config.toml
num_hidden_layers = 20
hidden_act = "gelu"
attn_scale = 0.125
Each number is 128 + 32 x the weight over its row's rms, rounded and kept within 0 to 255. Layers, rows and columns count from 0. Numbers have three digits each. The size before them is the row's rms in percent of the matrix's.

# layer 14 MLP up, 640x192, rms 0.144, rows 248-320, columns 0-191
102:148228073087134168097094200126116194100216086126113134149131051146162133096174155109154102148141136162103160099133142062122097176087106195128109179130145117138090147154152084121148114125114160172141099179118109114101142128153114059162120178075196121117144105145142099083108150106085107105084118124128148141136109107159159167142096153151222126094144145151109111104108115157160108123180185208158149104174129102128116138158146102129099096139171140125140128111136107166175184094137120194100118174132164118138091116172127129137118108100109117164146134137135125085175119119137091063
101:115161113195085171118144127143115101069190117197153139167078228129133101148106072143145075066138092145129211092149142116120115073115149137089155113176118141132155156115105134118150111157087123163163102139186118215136119198150186088159113120145136120137095131159172140170109115135150119198107117124141132137076138148152195087127105126160168140141091115169128141133080087113155180121093142080154133117137116135162127206154147144104077153066105101085145111124105164146093159115123026106066131106158162143136149119142090144122107123122132145072115141106136149144127135095109096121
099:156142137102105139086067188129137172122080127079120109159092133084064085114146131127049157120145124145159128183161102095174146153124137109117115095163140150129065126138156139125184132181134132179110094153073133121125128105124174121137160227113112108180123076165080140178106120136132120119137123152148119098135102150074141158130106095145158135126122106116080069094184196178073169119132114129132127124156152081123195108131112151146203123159202092102138078093122129099170105125158165119082135142103055154151081158126148123132175179121128180077156109175108148132093120147114135058
107:108146146088095192118114115165113118093095082095142104130141153086124144164115151069111112102099141148161120125150137102168124108106154111083174129095145159163118145147128092141092136157124140124133150118120168135074048117106163090120083132070107112183214216112104062143070139111134136123146118083135134136175127150139178116169141144125135101089182179131097089151170110173155067155076093209150120161142150098065067141145125078179137099088156107157095138093059145111068128106151104139149092132092187138147149105156114169154151171169190163077137095111146141143106148124160119124
100:131155120147134071129093125089127168144093147110134058088137184134095087105142073144124095125097159202131175167110140116134076162135132048117115189060140070122156110166175165121126142134080182110120109172125114126131126136152166125070145128135137152094160172153143120149129082126138084124143107094100127137122106072099120120182114101163111135137108152095118103111198088127086123159066125159115133143160122120064183179171157080111066181170087118169137189112132127142100192092123123104128140166158141117135125119138139127168118134169104127186124180094134117165049124070043102113
093:133059142156118089181124220176137144112146158151157129096143128086132140130071159160119132078178168141134106113060086122168153114135104140089176138091111147108163121111132103151104102131100174134141062104113156162114125114113080121095133103136144123177116116135098161128120158092194125148114095109156053130100104206120069155106158127148083119151136137114136121127089090200133129113136172081110165133167097159167131119142089206136071096122108078159156133141115124155121168107115134160144139152151181120138094127101119140151158102232114079105112115139081052219104132086126174129
095:142130157164129115173133161174114129097138200132166102106142109024131119130101128132153124124125118113102175111094099086111122099149117185188167127124131106120138170140130100116150164132170119074115156143171165123176194105155069112149136093098096118070167166110124104118102094090080185144180166114162153113082164147051175152139096053104096109188130184063109178160144121091151158103098125129118143133075138065129130085086120104161156092137126132137191152103120138156142085154146086164142121112131095124185144094134128154049159147110100156113147167086088112149123103070156169127
095:118193130159106080139167123096102103125119140117134087159099103132094150153146142131110064137149119078144090102118117117091099108170125174157100174170083160136130149091126118107090138082176097106079138098129141112182169127216123077151159105178108162209144135127124100065123140131095180178215075118095108125118108103108117169118177139136133123085179165062091149078201136157149162167103181162075114137142109110105165147129148094074191133103119112134117097142104137062129154115101127132113096133161127128109117063145097106106135118129142197128156151162073195106098141081104128111
101:127135164089112153081111129113152122170087131135088150142128092077162130168124134158081112095074191105104136116144106156139092110128117171106160051136175162113174129144120108146108107126116080123143135131156146103142156144093121101122073138122104146148142069107112145170065180117129052133130133139157087162087068157199102143104153131110115087160133136193109159167157134114188132087109089143132104124174193072122193144128135141207089041088116120143077073098168203129119105112169161134145095105143118113109163094142134130160113141081050158104122108142152169151124189177128095125
107:099092108092153110111140144094095109210092087089112158103124151085059093117142122084153096178150099094196071168089150111143103137131127107160161107108122111135143172150106151129145155097168134141162144139128133100081098094044133122163131147122114145132171095152088123143121114142127173127148107062064143156194144158079149097103131094165127092087109117081147125141144110129086132135128135149074137154104119097209156172152087136154088113070150136127124129129154122108139206149152178116159119168154134114122158134144104146184216179137085087213120116064138119142106170117206146166
095:155133153131129139140099122123158125121099106142132161128159111115063093149139137151096078140123170174096106131114112059083138144130124154130120148146112172120157131063125161083188073123157078121125153157144140058193114062098127149051134135127126159145126096162111131068071137116153219141112080119075166183108159096133101155131076133185097135091137132158143162091138101094120115141144073216110192145133150116103137084103133090082121151160120112120142126115080120129186165108139122087115144141105098121092114035137143072103123092127106166146176166089106122160216112154103113172
093:058139157181143085142143146061080164099091077184136085110137133070117090151205077090101145156062102129132140087136140129188094129134143116103107102123124130145161118095171130111116126158114129137132126156134109114137113133095127116153089136093139169113108171073166145098096100144201109099158152140200158073168111118136078117156165159162109142124076152152085085113137137109092148192100094120107140084114139125159132150163098093088156145083122106175117119122086222118164108115141056070143131146142154112144071039080129162112169170118104130135121112180142163122069139142093124149
097:106143121110120119049041119130094121141176089157123113139145133129139199148117152089129100089125178107206067119141110111120119156165088162105118089162096117180117140102122109163133178061107074088212100113100144117119167150095131140143105114149132091137114077108125198090115114125079163112154109122131141131174114142138089116157147150114168137100154092111112160170143178186131098051120130186105136145156104119102102135129182160152110119054122165168131096143133209177132125133138128173167165126183143133139128135112137156127154162150190126042087121152136156060114145120113113064
099:176113150086170097072061097118101082142181173129133154147143097076103151126119111122120062146107136145132167105130136119086136170171140110145096176116146081065110120105096117130094121069120091148112092195096221106098121106130126113100122149128089181163161130126112159165101089160146098135170143190129088148135139135202169159139121155100076132165137132146140075133071147105130153083102149171112141157124153168171093099096081102145058123110127180105189150082196088131168155112161135188103115108148091143183157145136112184147108116106112093167122126138081141154058165106124152136
096:129135116128165168174152146149188167130164076094129112102145134123182127085171105115137100207128146134205109111110142133116099127099105106063141170141218114148129133112079103125160114160142193197111119068123148067164153128150133135104089142152078084150102137173163128141184093145074115049121124123147128157111086139183107134138124166101173160106126134165103137075132129089103086081124167167178133115162122109145110135182092125155130172155084169142133110148161106238110124125145124142117079134147114067103141155105076166096114078190108181152143143127110121152134107092164138151
100:133096140171142111062096117121174124125132124137172150149107100149146109111095120103098060105102135091115136158157157131136062119073146114153106140073123130127113144049118150152070121195108119099105120123134128124117115167154109050131117163118180160162139118102149127163154150128120149113112169168163111129088099112096163112130161069090164120065111086167118113108119174131137177100116098182180115084169179167141160107173148113182092170146112096121131175105141027131138153049110141152081100153077126173131150177110100214084150180153118116154173137175119127086141153142066110121
109:114091109131123068128113123095124075206116101146164060151127107128136134118113071093140113137169195153176161136148160201127076124113115123137113130103100143142130122120115106113118139156070134080158087146078117128128115148141140122114139127111186116144176081137150111081109078117129153115126118124126139145077136058154199142137109129073146074160145096143086123114161139140160112134109101195158057174112080136091164111123088057065064139169193160121115104075150143125122148164131149137108090148101147154126126185095129128144098068115234181110049102092130159139096134132154097123
098:160167106151103138113098123162166144164167131183106107071101085156101109053107112143107151146120203128124079127146138170022155128149147147129123082100140132183094155063158098149147162097145137137102141113131107090137116113126166144122095111123136132130137162148121115110204144176133174108112166135180106112120092155110117116122148133136110182110086099168135147152195142168179143144188173103188103153092177059143165131108117166118130097114095113174131173152089080126110169131078137122172074137170123108100123128176151153143073100131117114153083063179132130092134156170118224170
099:138123141170205181116131087146104147156123140077105109129157161117118085147118122103136089139157094140111132153140168082138105130130112122117142164128126136098153172100088114139108145055121146086122219152150174109106097183071111123170101110185097137131081176168065123120146107160071174136172116100138091107129113143108129134178100124049188165051168108153135112056098077106104087136160155118070168150106127104164113148178059154114122091164107129131137163102119117165158126150076110136158188166140134109147184120165100106155166114188155151174110125081058100142145115124083122141
099:102146208162120113129129064059144089152135159133154123103131139080157056123160117069083089154138191134100059156162135084109136077132081150135139144138087143133124143094164129133109172126168110152146099087076116141149103174120158101138138097154144123150058168164130134079070116114148166081132104116120130137120173121173074128196133178178129089196110132140125117126081096174105094115139120132180142073162100198087118098122099084105167062115133150114135118109123173128083108137118144151137169151126076201151065113112105139111109128095123093136091144047142108123118084167138142092
108:091139187118151134190050139122097112165078236151152076084138102145167078108181147112081155149119182101154126136106121176109165106135132122082103134127102135138123137107156101124096126115118126103131140142169180108187098138139120118043136134146142117117130096132047120118093084143099117131096145131143134125107179105136127133095146124104093135181131104156140079103148089133149119132120133120121143095136075237167087146138081146133100146124128113190116118189151045180156133133198144098136128147107122101111121093113098171100145107147086192107090176046144110143173087118139123178
106:097134063104089147149099148085107118132112149190129202115124153103111132066208106052148188098162102127154072106110144126160203125106091156169118033113138184109139131160143146122123120104099146150136142102161118133127125171195192154133041107130101065131162179135116131117080085138200124191148079152136109140157140101131155118162152097168103066122114125124132121079143117130107227135119188115120070147117147144151142154121157121144089115114133112193102115145165120125156136111089169113119146137178118150122140104149162144122130134061170153132124159181143126140131124133083153109
098:124153161118104185113159149070105143123115167127151095166107105089107057171108150155116142195024120127052194102109148175130068164108120127152096079148164126092124135110132152114093138133119048163144104166157154109136127149173156134124139127131167114128161157161098083107135171112109091171149152159136109131089148091101146179166088098190146172126152081175128186141172156206119129122095099105172114149102085095212177153085124132138174094159165132117156155157112144101111115149111092094104109132172147159108135123138126160213124097108091113145156140151166162167113107096145166109
096:088140129114086156085142031159111145176136194104095051101157176122148110107132078123115137086142126119170082083124133141095155091172130172122108128146100165112080192139068140111171137150117159106130094052134080121163107153128173134188161114111127100143189154115110123121109164092095188090144089120156089097140127116101129164133137149094132180068108147066136195155120145118148072155119114127110115162097139120151141095117166093116173054150071129149159143117158094163083097141156160074134198150107107108127193138129149146076154097122119095151122148133101125139144114109137046094
101:072133122136083110163112115104100098145175144144154142133161095131117111123185140122136088175186140080123094105133156173175153124122115145128143131144110127167151148151084122206120139115149140120061172105130131135148134144092118144143072109131078142107170123171107135078132142230104118108076092198078126157101088156087097126151071131156158110162103067106160146097192097167163074107156108115067124117113126095144130182108115084091146150095157142159160093116075106242135074125151194092108154159110135137148045143148127119134170104119174117140121152146151146117108137145104103064
110:156157151069050151150169165179153144161166097149141117137107102113103095162158109143041139176147153160137125193173143159151173160038166137151122137120115163136144113123171107136087102137115170178156080106084088147123159153171174140166134167105149068142136130174151054092125080143143076145126162168154090151075129089118062165155109101159100091189140128139162135101109119126139135164107134109116095135132191164134175148135096200111130148185101173160124136125095150182088153108140137165068128095123145136194147125132145123114124107131068145100078177162124119153144136151086145129
100:124132115122196163070133111162168127141083094130159153107099113089070170138137173115089169160125142159159093139197114099168111064148135198169100127168114147155166132127067156131184096142147112155120141089148189124104133110081126116200156143112186145169105111112111129133159105158095128128114103071130106123100120135141199035105117124098091114102089134163080171156111108157176133139137087144122111141121135123096071130109109152102145184114160100125144104138104137151135129127096202128148147207122209140145173138221116117074113154168114136125123154061074115147083150096144136143
098:145119101045138167140157139127078143135112085089154132137201100160099113167139082093126112126139167132187171138185192117121117145112143061163134129053073077075143106130119123118153121142137148145119145108133154162120175146103130155157120151163110153104102089130059188138085107148117121168154105119105077107110135140164160109143087122080075081145110140139100215127130107071119148124073158141113114150129075060089124165090173157181134167129093162102074086070149133123095105092108076146159142135133149145112160133100137134041119067127127113201161121090148127156102151102094149144
103:127133113144126137092099148117096114120145101126076179088125110216145153156164105178089131171124165191086124126154117126097094097102134140116151120167083108151147168179104115118093109075092164148148115116149123151093098094089120176112134123111160138115096167094147122070097137096079141116119178090172177118055076192124176146102131146143114146122111136147115121189177206123153160119095209129087116170152140103136159116056086105148055142173133136130131126093128146187171082128127136080098167109115197076090114153120103206125088160176118089118143144155125154150089096121159151113
099:161088158105120166081133173129103131188113077139123143176064151100160100174152143166091101151138141169146107107120133161130148152114171187152143117139105172084102119166120067181161072112092143114170115118153137142131138087161120068148084135137125100115109116125154062064101169087137129138094172075113111151162097080135157171100057160083090150159094088128149129104161138133109078143162119150140154136095113082134128117176132109107149128105172140138081166133129075192109186173143118117129170074128102089115116112087100193100155050170123122177113117191162125103107137203182120105
098:149058145113115130088154144166065131106139143155067089118188049144102105082096068079127156133202097121110106132138132193142120085147143098184128125073122124107157101079108089139144144139144125135146130119161104149149147125113086160083197182112097093124078093122137098115071137121100152117063104164174109121110120142147112119120141111095145097181132127098142081171063101087122145137097101160137152025148171156129130133135107133140126138133133139174098148108187127131178153112137104071138026160121092158099089117142112096077108136136122112103200118165101111127141167158154078165
097:164165152147147139156126105146086142115121165104071090085137127043128127167136142135127116169106168171103113115141084187108115131168167159140106124166127102060145126126095110122150184171129097162082118088166109133114157110114116101131152172089136164146187057102120156144100099138172026122110144119121117100179138123123100152104173159160089178176060178080132165143168146093131088107125143068135148122142051077119163114130086171124126118134129069113145176098086149127163164142057174137161114164070162134159074131171132123158118083143147149153182163066128152150118127114127170129
105:149090147145129165091159161102140158157114089197127133067150128099128104130124122137112150165088132114151107079080140092136095111163142087132103093112109139071123083157163135121149090127150036156094202167061162147171087151090147125138116079112136145128153197143124099105100206116077155153123140152126204126095162162120118164173169098126101116165153123102134173075082152138087106126182166118093129126139091133207112145121128124184151112080135048063171145137069068110122145081139173093161110132119099149165106118164107152118136108139076124182171106112095120161093141118125143145
098:130152159058177105100126129124104106141143122104123083143107126148106116120172069157101126138206158136124118157156110143214144152166110171090143080109154156141169136117066140154210139169107164152089148138123078123160052122101091133135127130134087145167164079074094156148145129074086091090130119122149065138139062152181123129157151131091125078155189176093143142117046149134135132086132123139140115151125175105071137151097135074100130129097149161161142126127066111133147068113221138114140154129100136119076134090163116140107117091131114119142164111128097122069166085075081118079
089:114127056135130153148120093132101150157158084109077149072115141075169157084101120095149151141153163095144125170201135153136133098125093136138162078118144112067137152152052101148155166132069138106167116069158105112118115124106059098107199112108123160108109068140097148139106111057121068153178153116115160105153140122094203140083113099141103147090170105121119164100084143071130112118104116073079156169103151117092111081118126143151109191121120185152127075099099096106122137114112166185115162150101157150162102184178121102090101126124134079152134172128198150187178158134121127141
094:133131105156111105121183181183100127165144080183113115107106180116132109087154138185139186138145142172181089096128099127121129147087118081143094067089130161163152138121142186158125131054116109109104152117091134169118091191145082138077110101182106123126077126150068103118075147149155130148148125121119169086077135117172094129131099095167097125166096078139130065124164151120109165177110104141175129129107086118125134121192130106139113172074084051143077146186081112081105113077114154143160200091134075103169138135163158075113109115144081143111123101141135118125123136066078092112
103:149164149114128080171110082149170103121138116154137143073165127094156100141125108087143186150130157139173154137190163136152127103151153097133125098114111167122126187100161121075235107171132090087103143111114142080127156079143163182126145128140221135139119155109085077113134140105106129163078123149133139116113068099088106131122059179108144111132115142104096143148107119214134154121089147145103130144156122149080133189112109118129128110154063158148199080124097172206138104133109124193096133126118126171143202144144131121098154129169124108126169073105131125139147139087105213067
098:115109072143168156093069111111134115050185143126181126121200131110125119110125129125154097135136149126108051088137150095092095102127094069125118110115177185152046167121129123119146212117166177139105140139143117120149153100137144190106159141170141128136113135165076104173176135072156155134111169114149157108145066130153171169134090100122120080153099140140108135087061160088136105128154219124090092118089109116088129148148089094128105132108162131167171060183152134099119095119115175113110073138098095181129150107104099157091103178128122112088146100113170117183134091148169169111
097:137126151126186141107119097160172076138148106067062110117153074109114156072102119145078171169092137088107172147111133126132099046128098121132095177116105150139147171158100199135117112128138085140124103122128139106120182158158078138106165101105174075179144109208185097117128149094162129154105139151084139156104112126113136114145125163162126200109166085208114171139140190125132104136139125151143098106143167137136158138141128135150150108119189094138115193104190139110114183124132184095116095154168167180097145108180147136148067181103134153149073131189174160112087107152148080153
105:112122109155135081064181106129100133134102130111117121132145102167078100078113177109064139167090148113145126114095128068179193095127094151116140089130248122106163138162142099158120103114151155166118168087140190137144143155140147135116112100117152143133151184147152178195172177112104168140104146148099111065095132089148132107170047073115144093171126124170109162123122141099107087170164113106121101128085132144166159154130147180135161121176111105187149158169125093124098105117187132168176117084099089165123139183109177164110118073168142094136113094134098150064126113115111181119
098:102140110163153175080130088099132042145144110152156137137077140161151128104101091171101163127128077150150128087101164104185220186073114130122106112120164113092104200121175113143094092103152109119146181124112088124131090124170172146122142113135150130141141105157115193128118179147135070045118103160161132149095156082154102117127186185136140173083137095164132136101137147150089155092091140099126177104161085128114126194137090119192147127095042098124129152123227156131153165097120104101131156143123137121117163127138159096107148154124056145148105105099125111053148112137147143124
105:206121164130140149107059100147168163159104067128163160122100104142103117142077142138068116154157137089104219165119166224124153094070141095118108156102075122123134099095122143122138129108107161124073109087068154135166144092096116151116114107120136128160152130188130152137110095086120130127159114167077111148117126106158159119105118112150164105152101178147170081160131183089128197105108064127137090113088073156106146128125081157127104138117090125194097142057088146141154099117086101149143069200123130180083074125083121161170110129191123069106126159130146132137139117108119096147
103:119105156134112133108086110180151106105126188182120129139053204150118072092141180165134094148117166115128148169117183122151048132131092119167159084118153187180145161152105155116092104115141145137145165132156092138112133096185155071127154066149152142077108089177135166096086063150155108102081151148107118155136121117137143134114123143187095096054109111168134180177143114127161138128136158177133151127095086177154160141144139179145119111096141158120092121170078143064082130190131164129183141126145068144125132077132096075124125149130138161108186137120134143175048163167131110136
097:117137120142130101111113116113087151168128116124121140122082069124146105123013103146102148096120161146095187180092124146142141150117086159114125215176092125037195115102104061166131155123108130107127096121086109158112135099109142120117154127141097140111099121140153126121182133121095120118118098078152154159165136129150151144157151121163111149063129113116132135153105155172068114089113168182095166105199141084114168072112130139170127135148131156123196151129182085164153111090158072069109087181106165129114091136100158145177172147121129170153105063161130168198113186183125120149
093:121092119077071048115092078080167133121123110184142089139137116158088108130068160159090138130116117144147152152099156173144138094118106138144117091124127102142082101109155133153129123142083092197197152179135120120168103126120115097106124099182086118151163060085092128087164122135150141176117145105206116122106111099132126165121078185101078120150166143131094140087129145099109128100116151107182108131121130115097122114122125112119120078198096148177152194131104129123140179119146119144172135133048024123159157129143114197115102142054170117113074120098140140104141140196106165074
093:119196129145088152147111154083106094078123195185163128096118127154102115117107124099139131098131088033119145136130136134047071156141106135155069114158157135146128094104107094137082175099198159128147097142182116139115062143173123147140158187164084171112102159105083124106061084101069197143179131191171137091165053149085117125154097112087177151096167130151157130131176114121086132104130138132104175166140113107154126101096123140140142177119134136127064136181126124127137104187122155131131140108152068135137153156136142138102141180127108110162152140123060072142144137119083129087
093:165192123138137134159095145211131132133129065155124110111078164096102112126163057079116096145138172143133186157063156137156197138130130177137158139202113149069074137112102139142181154117162103127117158073155116164140187081082153049105133160098133098191096125121142093130086138100143077123132153156091165116126104131115130127085166085139123184111116118164134128124207139137114075125078150105071098077159186111142069143078169165126123158168141119158124134128140116129137108175091096155067123126156140190115114120113108153171138145122103152108108117097104128158142106201168133117
108:131144145145158112147152175147158157094133158152070074098138114161157130109143124166159144099074129177171175102129155116108074130156108169114123150093185160125113135110140118114186105165100107109099128107174135094117089113191127089114147145132071169105116146100118144141115120097168121129137089108067151097161067128110179120116084110205118209138151141147151154065095128084156146143113161095123112073076111108142144119140158188056132156238171091074109141123210143097143127146154141143141081158130077148074145118129114111129099136088106152218169125115148114152157156141171091109
096:178091132189115124122198079085042106113135092121119146136150133096125123171126189131118093150068176167118151150135173142162155100115106165170137062247083089138084114137094151143139096205145137147127144117109130151116160158072137128212155126102133077184136126124108120137190065164094151123091122187098094141126135118112149116089109120156123110072144137136113112136103081116127110134127166120130166100122110116090157142101151129151069067145089103181143129166141084182111127113101146130133154180126131153156124121139185172092151109152099080137064130118152168148107086095113092171
107:107194137113072131156087139169140129132113143104137091100072092091059092162087086124081077096155168135128168080102137093086149180107119086075113062113091093124200091116173155154192121150130068148111155166093105203130122143176104099096113132128089076116126143147172154153111152126079166105157099103137106128112096122176106123129130111147143094117100136145146118097131136152171127171093134116133100119180122088103155139100148132085121116161113109185208092127125082186112091128130108121130154109101141114107126118110098171180113125081095152152031126186102175084131143193142178135
108:150156101111114120141110117155107088182161133163169131140121077077101158123119123117134104085114178125132106141175193158113144091155136185113129103164142087153137123166173124100154119078149117096144156069115108124144129134180138177167071169143168120122144130150151088093099068113136193139140133185121097127163176113129155127131117118210087113044189132120102128157181119147126119155127151096169117174158139142103145225112129210151109083152165192156083158108125152106140088085153139087124097102166135112094111135171203157152064108143082103085134097151169150187109106103137126159
105:141182116102124176105147154081120091092094105153150062153089174111181136123081140142142133089170146116092105121113121137144119173146125102129134086066170171103129162153081088154108085132117172151163092172120112154103113118121160205102145147164138113110108130158127108105134096116125085139135122147089036128124176154151103189135098140084139090065139080153113081115154196123091184170088165090106137125119101102114106169078101059149132123159129063165160162132162089192086048133185141102146110076171152157143082133158108144121147121166127175165118134173095158159128172131122142092
100:100109077121101150106111118074090131080114133110122133124083086163161094108105174155077121117099153163173117132134092125149126150121117105155145056117124110148111151113119221135147085119155151125094103147129087094098104073140140162123128076140168131188197150066133122169073188131112124083106000121143132103107106108184112118089124176175076075104148146101138134041135177137092100178145107159125127137180105117077118143084115106120107169123137151072115146139105115152148142126138154085121112114183151137153157124158152143180187159167146096110096113162108107139134135079123148086
105:153093136124126135101141111150073142068185145144114088140134176125077135172154080131133124126142112122040125138169202113071110136130172158137146101073110148148101146146199148150121109089089095093090136230194181132130151125210158136141167075155162132193139150122111099089112101098158078132090127131138149054095086124169115175131084137142065135102122146151151139114141163143155134187136096087109147137099146090161108142115093136146190089087103105191126117187169116129095137108166153170050110124120105156140149148100100146147141133101155151108092131142085114138127132115188152108
104:181099166126114128121093125077097129122197106134141121145104170089150112110150158202091134128145108169162157127131155169106119176168124118154156139174137166137124133089103103130123133151130113102113095142095070156086121123118146177143103245114153103130160060111141136141106128112141175125148108171165158091126108148184144119147155131110126148176126078190094145152130136120055120136175213089143150097185067090102068126136104122148150105088136154112152069079064099154111079134089135103136125113162121127098086151141116151092156165055144135150197116088137087109075138210140140106
100:112141172086128130093108130128152105162194192172145135146089116173114192094132081202156135129126158038170137135034170077158157148134097115102128112134139167127101168140110137154130124105187111153120081132158093131106140170103089130107133146128133161177191070125136143202153138158129103156112103085100112176166078112105098159118155130061124149087159126127135136107125147056093167158136120136144216138168081193186138094056103094150152113128144128120165075164143114141169110076126147120115178142153185135140099109106109137149098120098097087120077108129154134142158102138113117140
098:117163042165158159131075152092118115167128087157096143167115101134163118140100142080158151119156103122146069097172200195160117078158155144072144076118109059151118119062070134140109121106125187131133094077170144145168121104151187114137137114182137115125139145147128131063098114143163126139150048148147124141041123121119138115129092149165144116068107096128134087163096116168113182156193139103093118185180143069144102107158079115150120108091114164111150140081102125150147091115159160182086150091122136139106079083072108110118136106116157148146101103184094135138131077160115118134
105:166111166135072156160076095106115119105076181102192097133166141149134125103116096139098128143128132171135189138110166091105078154097088095165160172197113080117211145096142108122097107140101157072128068128100175139064138135109162136080125083129139081119127132171131089103121134153177148167144151144101119077151118165156141153188170157083133115135099137164132155104137096133133110121129112110138068069141094087112099146045080131132118139126139170147137118164166156104133098094189186141177116130114167074174092134135138113182118052154157153203111146121134116170129092142182167111
094:179155051131076172132160153129138091189133134159144067115077137110144151150161112174093126186119124070135129187124107130100121132124075100133094114168226178196133072133082139140124150178171133143126137142147138150115141150133164130129062113110163113151166189093136140131117123099105161145148083118118126127113134089098123119171108153091091073088115114133122145133127084184109136105181088153142189154130134088148138179118185196159155155028122106137104145107095158161105158086079160065147117099134075090186094160127156158128114153182139138120129092153159135134162146099141164130
098:153104109044083136119106121147166140152161054136147060121071077089159135130143117148084138114179048110142130104159105088139102130158118104084110092227107151138129154163138042147095127120131134130166100174093179115137092107138123131148130103084140098117137129159146119128122134075097094121115108167109164166119130104125094136109181138090180185139171089140167117102146147162105147064104171127148112142147144142141178129146102121132125153063139147153145090059050113120124141164116132130096183093121126084164128141191122163131173118128156134130040114182191083196129121124115148116
096:141147121121140089106114092161120117121141172180141100168165140162120158066119088087091159118160112146172164128084117118136135125068138105127118147179172152155074088131143126102138183172128141090052136089179170143123174144130178145089151110133186087113163109179095109102068123180075202038080140133138124157153179118140124164117118120147159091121129150111119154112105138172136157129158129197141146144101115156172179111126098169174148175119162154153137163205138051121111169139206163128133151148177152129151151146139122110124175163169156171122092121061104155115148136109109081118
090:096142086120114066185119096140163147115134168102104106122083094169146132105089093154137138082115137150113110064077123151135168148069097147170173135118101180089173149098086124142119131122192131114130168125160136095107109154119154132114131115125174134134163139092132180162140100109137093108207162106110130142075111167133141114107123033181131104134134128156117127121132084124145130077077120121102141168200098035069174109097142133188159138041102149159134077106120154093155134104117103150192126179147131095140173140093142100167146170139137104119143175159174103058129079062115128146
100:124159122214175078089084133151129135077153156156152145134126135152167122147116118039107111075198101102107129131172174133137090100147130142078096138092176137107119123050174105110151085132161120056092138157156167120157099167116134104178136153098142167120182077139091100141138126105109094184118147130132145189133076127123157136136144140100115077134131125195083073108134129116137091130151061092104149068151071105092118123065175163166118076139128119175149151085119139110128183088107148158107138195169105152169095169123138117136155140127138101154072091174106123081184119126124111102
102:109142121118088109108118145143110138123121124135151108065148144118107105197163108138129141141083152165124114135146134117097164121106174155092110070130060123151156093094165173155160061132112169121114127149056136094157087118128120190158159165144079143154178136102162109125087144070154127100069129160121098171200078074150139116102075123119154103183131189103153122110115118140161097165070104066189119070170157064082111154115148107121072086153159117078107122175126135158118106171119187129089077097085110132097126121189131191080089117139127107136159143086167152120096154125161147074
103:121047121186169080123139117189112116169144126133116177151117122111185141101134057099081114091158138096101118094126172185126105119200135089099124155153098144119138113157077155105142117177138190127068119165127137145092073156106101112177236167101160075169099143122129108136081213156128085157144124118148153132118089164079121135152128167086155150148104120149155143141144133080196144156160161154092105119155172139124148153146123087120166142128176129088106111086113158141174097181145130116108092107132135151101116170129091173111117122118113154062127125106066077109114060082116107112
093:153137134119096156132076089144156148094123131125130131169131144115129131092075091129082112111108157108052101185125155108125129121136189093063163142130147136169077185117140123080123141140090167103102093201116167152125143077124089123126117180116092079155137172130172105088124100064140106037145235139120123150087139094098109151108138093132086086110146104136140078153192117178131107089136116104117109134141134127132172163151151104117062118150116129074157125215127129196124136123168068130112077105157119101159080129152148134183138139103157120116173133168116163187124077078097142109
104:161110124160146085112107159188129075160133129146158081097103156113092144092124160138048151116118126106160155071096146155133157096117180069159151148051193096117178082126122138176107161181121123148149105159088129111132158107206168099091124094074114116150128066152104092119151162077130130118169127151142132127084172085153126230204114126096123132096099179130113134158148169193125139174135122098138084150106124114120108151117117164109049154080164162114145178121140115092111161123169151086137128117105132135144144141102088071137112074162119141125098117161084174116103160185138163102
107:166100116126124163091140088135154132130056162144089185023129196086153142121129078154167124127077130109132118143078124119169076128150165087108118139125133120089094163143171114142131103105104095112183151109082097134169085151105202178070192158113159143101172071131156112139077142150123077106191122123119118176136108137094154151053127104135092069137133151100165158110118101132131129113147184100173137179077068115112179136119131172104148122173112126126178087107172126147139130149139171149112105154171147108141110121077106191153111157183100131182095198110138092151133129127133139152
107:149089164099151129097102123111150146100176137166136149091111090170165131142165128138125088114168167159090153101231158168111115135124100126051163175167131096131142142102107115098079182121153084104128100154120147107167112171086129141110125157159094122127111111114123131123110193142096116091156126097154079161092126164135141108163068149133153120156151130148141113100123157115167098146157171178106190172156076079137109156123177112143115112179066198174127137134125130128123158132117059086102140183168120101061138201122125191133137121171172139126094107167151187195130172130087074068
100:199144158207174132152066138177125119129103143181148186132143194104129101130093172072152134147150126171124175113117145097134134156151139119113121074210125138128124157170083094129087055111084166155119172118130151151128079113108127098170084093150130122120080136177128194101114101130161136131163082168107103120107121092127113111155147205060138135179116121128125130116142111151160143092157121117109145143093117096150118113060148204228107117155114114132152132119096170123148177152148185128109149134092079160156078121141104087160077164141124148217099150120123152173122109106137156130
098:162145129167060109141103141108108048152164169082094119168162113114182097124084128126108166107079136080125122113147166111081141165105110188143148113128099105134103172096120135085123124170152145156079120152132098103091160147159144120132132160205088204090104123132130164101105097145122136106113116158107172088157105116166168203110164074154166104123148109109178154166145175100147131157155073146203178165114156105103141109105117141125189146037117082137115168124171103142078080147087164143150124185216127106150111135107109160160115104123131153131136117150120064159126105155177151170
098:117111104101130073138047105158124158140120116196196163137178105081112144141021135121179152183133152109130082159146201140070149075141171161138157176103126112148087142142107100192124118142131168204157176111075155157128114156119140109151117097166138149165133144127114153174067089125132142127171094111135107115195163153100121123084079161133126127133105176164117113156175198104103158150157133117116097121162102114127115130124123143124163146136196156117093137169092124115075116138173104146173172191135130092151140109088174135100100137125091057078112099152135107107116155068152138124
106:146120129145088087173151179122123134155124145149165175151067140089060142133079129083094093126215103101128138066126135164164093095096126106100157143121152107151104089120111149172135116086185126116135151149140098155165111168156110105167152134146140116118121162145150136122134093181079125144104111182106132122115118075087166151191089110130142124151111144124076148097164085103084142103089125050169086136126115112173144126075148112174138127178177110135133163189138138148121172152156098141186142143138147166108092150151180082210222188138113157097130119176058156084115174117092110107